{
  "n_layer": 12,
  "d_model": 192,
  "n_head": 6,
  "n_kv_head": 6,
  "head_dim": 32,
  "d_mlp": 960,
  "vocab_size": 2048,
  "activation": "tanh_gelu",
  "norm": "layernorm",
  "norm_place": "pre",
  "norm_eps": 1e-06,
  "positions": "learned",
  "qk_norm": true,
  "attn_scale": 0.177,
  "bias": "all",
  "tie_embeddings": true,
  "parallel_block": false,
  "init": "normal",
  "init_std_qkv": 0.0403,
  "init_std_o": 0.00823,
  "init_std_up": 0.0403,
  "init_std_down": 0.00368,
  "init_out_by_depth": true,
  "optimizer": "adamw",
  "lr": 0.00351,
  "lr_mult_up": 1.38,
  "beta1": 0.95,
  "beta2": 0.95,
  "lr_head": 0.00552,
  "grad_clip": 1.0,
  "warmup_steps": 406,
  "schedule": "wsd",
  "decay_fraction": 0.298,
  "decay_shape": "exp",
  "final_lr_fraction": 0.0,
  "batch_tokens": [32768, 65536, 131072, 262144],
  "seq_len": 512,
  "doc_mask": true,
  "train_tokens": 248400000,
  "steps": 2713,
  "dataset": "wikipedia_en"
}
Each number is 200 + 30 x the weight over its row's rms, rounded and kept within 0 to 999. Layers, rows and columns count from 0. The size before them is the row's rms in percent of the matrix's.

# layer 7 MLP up, 960x192, rms 0.161, rows 907-959, columns 128-191
117,225,261,216,178,268,238,177,235,195,186,183,209,239,177,192,240,213,186,132,201,198,183,167,230,222,221,154,185,161,211,207,151,205,225,185,189,163,226,204,189,165,134,191,165,207,218,185,255,217,220,211,215,213,221,222,217,238,216,141,206,204,209,175,193
103,192,257,222,186,239,169,231,234,171,213,197,258,217,167,160,197,207,188,199,172,147,196,177,215,170,164,242,241,223,178,188,188,203,196,227,218,253,188,251,113,185,198,236,210,173,179,201,210,205,237,156,228,182,195,168,227,182,184,192,153,209,150,180,222
103,224,203,226,197,249,194,206,178,212,182,237,195,237,237,210,159,145,214,211,169,167,209,168,218,155,160,190,183,139,162,198,219,219,187,184,223,250,205,190,214,157,152,223,202,259,221,178,227,233,164,173,236,247,206,190,182,173,166,226,162,154,229,213,151
105,196,229,214,254,184,263,195,168,198,222,234,232,176,256,249,236,164,184,126,185,234,210,201,211,183,245,184,207,208,221,220,173,222,217,184,255,126,158,177,161,174,220,202,190,188,191,210,211,181,184,189,179,182,260,232,230,175,249,226,209,156,145,204,181
098,210,204,211,216,246,251,213,164,215,152,176,171,199,213,168,163,210,220,187,183,190,209,202,212,176,254,204,153,176,203,196,136,210,246,286,191,183,225,207,205,174,221,241,156,243,157,117,219,169,247,201,185,206,214,221,216,194,264,175,225,191,236,199,257
101,241,202,202,144,203,225,205,162,220,200,208,217,212,232,182,195,236,211,151,193,168,258,132,186,176,198,185,219,195,210,109,203,205,198,162,157,220,210,208,181,208,186,212,230,199,236,178,178,170,181,167,271,195,248,209,203,200,239,196,171,207,207,205,242
101,230,210,202,182,209,141,193,234,170,198,184,201,174,253,196,228,206,144,210,250,177,190,172,195,177,200,213,178,99,203,169,207,168,204,186,201,175,247,217,170,200,176,223,145,176,215,229,175,218,214,165,178,202,225,203,198,200,166,185,195,268,217,169,222
095,253,218,256,206,228,171,226,298,179,197,204,174,182,192,233,185,234,209,187,197,182,220,204,247,178,162,126,196,164,245,198,233,226,215,261,194,207,242,209,180,193,202,186,192,187,172,168,204,200,203,193,184,192,172,173,183,188,185,172,174,246,178,171,208
103,251,227,246,132,207,255,196,201,200,170,217,219,170,186,161,184,221,197,163,145,167,226,187,192,165,225,141,242,184,211,214,181,204,198,196,179,171,197,192,233,203,226,222,139,192,193,248,188,217,213,171,239,205,206,184,184,157,252,199,208,240,131,153,228
111,141,215,252,203,189,229,226,203,185,199,179,209,152,227,168,248,164,181,171,250,229,176,214,225,202,184,176,234,235,229,187,184,204,186,224,174,214,216,223,202,163,171,234,216,194,196,190,195,205,229,203,240,199,204,203,186,237,160,188,220,211,169,132,217
091,253,209,156,180,220,209,203,240,187,207,174,232,210,188,220,239,241,227,174,220,147,197,210,199,155,150,192,291,210,233,194,263,173,219,158,198,163,198,168,176,194,151,198,226,178,231,183,199,216,212,219,202,194,178,210,185,198,212,183,166,174,210,175,205
086,171,201,200,242,246,229,234,204,215,208,209,184,183,204,170,193,160,210,220,165,175,206,206,187,199,215,191,212,159,193,203,205,242,208,190,285,199,164,135,226,184,198,249,172,270,124,196,132,196,221,213,179,164,188,195,242,190,213,176,206,213,225,167,193
091,264,185,236,175,200,181,228,180,202,163,183,261,204,147,218,183,187,206,152,234,208,193,232,215,181,201,165,202,236,232,227,207,223,200,152,212,227,222,151,156,208,179,220,209,297,201,179,190,236,188,246,230,173,214,175,185,199,228,178,171,179,149,186,132
102,204,208,230,232,227,221,243,215,207,203,193,188,149,222,190,216,181,216,204,223,226,193,137,193,173,162,146,187,183,252,200,238,190,196,254,243,257,238,237,195,195,212,187,170,165,189,118,234,169,264,231,275,136,227,183,191,228,166,183,219,215,177,197,158
083,210,208,182,194,157,222,195,210,228,155,190,198,172,252,233,202,225,241,156,179,115,216,150,199,180,167,233,200,247,232,154,197,159,161,217,196,192,169,222,144,178,202,218,214,174,249,175,228,183,232,183,152,226,231,231,246,232,208,193,152,244,254,229,159
080,206,177,211,201,215,200,246,246,205,189,259,223,189,199,149,198,128,223,203,211,217,233,186,188,150,225,257,202,221,216,213,170,171,201,202,223,189,218,227,158,200,204,237,223,225,156,151,198,159,210,200,155,254,246,230,244,192,157,226,173,211,243,189,239
089,257,241,206,175,190,204,222,247,230,189,146,216,250,270,201,222,215,164,246,217,210,272,239,198,166,205,149,246,201,189,179,202,203,210,216,198,175,220,221,182,184,173,149,184,202,181,185,192,164,209,210,199,147,174,193,228,179,193,222,210,204,216,164,144
110,207,254,200,129,186,193,214,152,232,147,174,200,222,243,209,175,238,214,187,144,210,245,188,202,187,256,181,202,181,173,191,203,146,240,190,202,123,256,204,235,188,222,247,149,185,175,188,206,171,209,206,218,196,171,219,170,200,249,216,184,157,211,173,180
099,226,198,263,200,203,248,223,209,230,195,184,225,159,200,237,230,183,196,163,166,191,213,168,204,179,215,165,194,180,265,238,206,196,194,152,176,190,150,247,246,193,207,216,183,235,185,130,211,205,236,250,169,178,187,192,241,197,206,221,231,157,211,115,237
079,198,255,217,185,213,264,245,218,205,215,218,203,220,230,243,232,207,220,183,234,190,203,144,161,180,188,177,209,169,177,191,158,197,237,199,224,212,164,177,187,159,208,162,191,182,166,197,198,202,218,182,204,190,261,265,218,200,193,214,165,190,206,180,181
095,194,163,223,120,176,168,175,203,210,233,200,189,165,201,193,220,165,254,147,258,215,175,213,197,219,191,174,209,203,192,190,186,179,195,248,170,153,219,188,258,181,209,234,190,214,195,188,194,173,223,171,224,243,205,162,214,200,196,252,214,227,208,97,183
093,228,211,211,198,203,232,221,180,162,206,171,186,172,235,188,190,203,133,166,115,200,240,191,203,192,247,137,193,180,192,179,173,284,165,205,225,266,169,173,257,190,164,250,204,220,155,221,148,153,243,237,178,164,154,194,246,199,222,168,220,164,224,200,238
102,207,178,211,218,226,197,210,223,219,132,181,195,146,193,263,159,153,168,160,177,218,210,205,236,183,168,169,186,152,186,130,231,188,254,233,218,255,146,193,253,196,224,220,182,201,181,146,199,119,255,173,225,173,237,212,221,156,206,211,187,189,197,193,234
105,197,218,219,208,204,204,225,230,181,205,254,205,186,210,245,200,173,155,228,210,201,268,162,222,181,203,225,223,193,263,210,227,198,225,181,219,155,243,231,216,174,209,185,229,208,225,158,196,250,206,173,261,181,254,275,220,212,159,179,200,186,204,211,189
097,282,210,234,204,241,166,211,256,216,211,176,205,194,223,203,198,188,249,169,207,242,213,188,207,176,193,137,245,182,195,190,191,209,170,238,210,222,234,198,206,204,164,215,217,178,180,194,191,158,215,181,280,151,183,241,221,190,157,204,148,218,122,140,151
099,207,221,191,198,178,195,228,248,249,197,201,186,178,173,177,186,197,142,195,236,131,223,140,212,180,210,208,180,169,208,262,222,175,226,203,160,195,173,203,191,201,231,210,169,164,221,148,168,214,252,223,236,212,204,192,198,205,193,192,159,230,208,165,241
081,241,193,178,178,239,226,187,218,220,212,186,187,190,226,145,162,231,184,143,240,198,223,170,241,185,222,156,213,184,179,184,135,200,242,232,251,161,222,256,190,161,200,172,167,210,198,116,172,222,195,179,213,162,250,207,224,207,193,233,177,225,251,172,247
101,175,204,226,163,224,225,195,191,180,196,189,219,132,230,158,196,164,220,209,249,223,163,213,216,172,239,182,259,161,197,165,194,210,206,195,180,234,239,217,174,171,267,186,221,202,219,157,191,187,254,214,167,152,221,214,207,233,209,189,222,184,242,205,185
090,188,204,177,225,216,169,207,217,192,208,212,212,206,163,199,188,191,195,187,148,213,219,132,262,183,222,176,202,183,203,193,234,218,228,197,178,223,186,167,250,206,213,239,175,218,230,236,200,220,240,240,209,221,208,181,198,193,176,202,225,213,171,183,174
127,174,210,217,135,229,235,206,206,196,198,131,254,164,195,183,181,171,205,197,209,226,175,222,200,176,174,194,245,215,197,195,181,175,249,212,226,202,160,187,174,193,191,246,207,184,190,149,169,210,249,181,184,175,210,210,210,225,184,222,229,227,161,143,190
108,242,205,215,233,215,204,225,188,202,119,198,199,208,188,197,170,160,198,207,174,202,215,206,186,189,181,226,227,147,253,165,233,145,221,188,199,217,225,215,214,194,159,228,138,207,164,161,200,206,221,211,160,214,211,205,215,204,182,158,214,166,202,185,232
103,199,278,216,179,201,252,181,193,257,201,133,245,224,235,157,166,239,228,190,190,194,234,152,202,173,231,181,173,224,195,207,153,226,247,255,156,213,187,216,228,180,152,214,225,194,164,177,197,186,245,197,197,159,201,205,205,129,210,214,224,222,242,160,238
098,240,226,219,164,181,213,236,191,203,191,176,218,251,193,218,172,194,170,172,269,208,197,215,211,198,203,174,248,173,181,206,204,273,302,209,219,181,192,219,191,173,173,197,155,224,235,179,238,239,217,216,200,238,238,158,184,137,219,147,177,207,219,176,225
102,205,172,206,200,194,269,181,217,255,206,220,218,238,178,246,188,155,142,139,187,248,195,128,212,187,217,154,250,166,251,188,182,190,222,168,236,202,213,204,173,174,236,193,215,219,205,236,173,198,230,168,184,217,202,200,202,174,230,185,203,171,146,168,205
112,205,237,192,165,176,231,209,240,212,200,166,261,184,212,213,187,203,199,211,201,192,209,200,231,162,163,227,198,194,183,183,202,255,255,160,225,221,180,164,198,157,171,234,172,190,239,174,224,222,236,151,207,132,171,180,246,145,229,183,230,165,192,195,199
106,226,214,203,203,252,197,250,227,166,189,220,195,146,234,225,233,166,177,201,252,215,220,164,211,132,200,180,237,144,257,196,229,184,180,176,224,236,235,233,177,199,206,187,204,182,194,147,147,130,260,212,182,158,174,189,210,214,174,192,236,227,234,221,217
071,215,223,244,207,217,210,197,221,189,188,171,179,199,181,170,214,246,216,212,203,162,225,225,225,142,178,231,208,232,220,240,219,179,172,240,156,203,194,239,180,176,205,207,233,244,221,176,231,210,147,211,234,210,234,213,217,208,226,205,119,199,122,204,154
116,272,223,222,173,208,234,227,292,190,144,178,218,193,196,258,186,156,217,187,241,181,220,183,218,193,205,230,232,214,228,195,189,186,202,188,213,157,227,211,155,211,207,232,250,189,187,208,167,144,212,185,186,166,180,198,198,162,220,155,172,207,194,159,155
106,191,240,226,218,210,245,204,201,141,181,192,240,259,216,222,207,169,181,164,205,187,208,211,233,193,190,164,246,221,192,217,194,202,255,202,167,252,157,189,251,158,131,210,219,264,208,158,193,191,273,209,206,168,201,161,195,175,223,226,197,261,147,188,178
099,203,226,181,174,183,216,211,167,264,178,222,200,182,185,242,143,192,190,210,147,166,256,142,225,207,239,239,221,238,184,159,202,176,219,172,248,227,110,230,159,180,213,187,159,180,163,210,192,202,204,141,244,211,237,238,200,205,265,195,172,158,202,207,221
094,187,186,192,227,204,228,175,235,189,208,232,220,117,202,214,169,239,186,225,155,231,200,171,222,224,204,191,221,219,202,108,206,207,176,174,220,178,162,155,169,181,209,198,222,184,177,224,159,212,221,208,230,198,236,205,203,212,227,121,196,209,257,183,234
100,197,216,222,164,209,252,217,226,210,135,138,188,197,197,176,182,177,181,197,218,173,230,211,201,190,179,180,251,221,195,230,226,168,236,164,176,142,159,225,249,197,157,243,173,204,186,185,254,130,224,236,198,219,170,217,178,170,212,243,241,208,220,159,153
098,232,250,169,156,211,182,226,208,216,183,222,219,179,196,210,189,264,171,216,211,143,151,206,218,170,191,209,186,224,237,213,205,212,190,216,149,232,155,196,180,220,197,204,181,212,249,208,154,247,202,191,212,209,185,196,211,222,256,158,219,250,140,167,183
101,192,276,188,181,202,167,214,205,243,241,193,213,187,192,202,202,181,166,209,238,163,193,183,223,202,196,232,171,194,215,250,168,173,248,207,223,186,220,193,219,147,215,160,199,199,265,166,204,175,180,187,184,223,230,211,197,211,179,185,172,195,145,188,162
113,224,232,178,204,208,205,181,188,201,226,221,255,210,217,207,232,167,192,192,176,241,199,168,207,165,152,170,211,252,189,213,139,156,234,211,210,227,209,233,204,139,217,196,166,264,219,197,236,177,182,239,193,212,243,211,220,185,165,95,180,136,182,201,186
100,209,230,216,121,170,183,228,229,261,158,137,200,203,225,210,176,185,168,226,228,165,192,190,197,150,223,215,213,134,196,260,200,254,213,260,221,247,154,218,225,181,187,239,191,171,181,157,165,196,192,142,185,163,172,232,220,169,205,230,210,222,252,145,154
115,202,192,211,201,227,219,227,225,217,211,215,213,181,219,205,199,211,181,209,221,208,257,190,187,180,200,195,254,211,268,202,229,138,171,164,211,193,189,198,156,186,183,224,243,286,198,152,157,130,170,184,221,214,208,203,205,128,206,163,156,166,154,190,211
116,234,235,240,159,175,222,185,235,205,188,238,255,180,180,219,240,205,108,172,202,219,207,184,212,178,186,224,234,218,227,182,178,252,167,207,230,203,158,203,144,150,221,199,200,204,213,192,205,183,234,185,222,244,224,153,259,142,176,218,180,180,175,207,218
104,200,180,263,192,235,243,263,252,184,171,217,239,188,238,215,182,227,213,174,203,190,199,218,206,170,211,218,194,229,172,173,198,202,173,193,212,137,163,193,166,173,173,191,128,187,179,192,238,224,189,241,261,167,190,232,205,150,239,163,164,231,200,142,225
095,188,224,232,212,294,243,206,190,216,198,196,181,218,214,174,233,234,230,211,266,213,185,192,178,181,236,177,255,206,188,238,177,190,197,258,206,200,173,189,265,191,152,226,185,244,200,219,248,155,154,168,223,197,208,220,229,205,201,235,209,229,148,179,194
090,198,200,143,227,236,193,201,218,253,197,224,231,167,188,197,202,147,251,212,200,201,187,159,190,193,158,174,238,199,203,232,221,278,208,243,247,212,213,232,192,199,194,204,162,174,162,131,129,218,214,218,240,203,266,165,214,159,198,166,134,187,207,206,169
090,216,227,188,198,215,216,226,175,214,197,144,230,182,199,222,214,186,118,191,203,240,195,175,224,205,168,168,262,234,257,179,157,229,195,220,190,178,204,226,196,181,198,274,178,188,202,192,167,183,257,160,216,210,182,202,218,154,228,152,167,213,150,153,147
099,213,237,244,220,188,220,259,228,182,190,174,260,201,210,217,161,162,195,210,183,193,185,215,210,149,222,189,193,142,187,205,208,197,244,254,265,158,161,198,206,181,179,179,221,172,228,208,212,213,188,207,165,136,175,229,227,147,238,138,215,206,224,169,164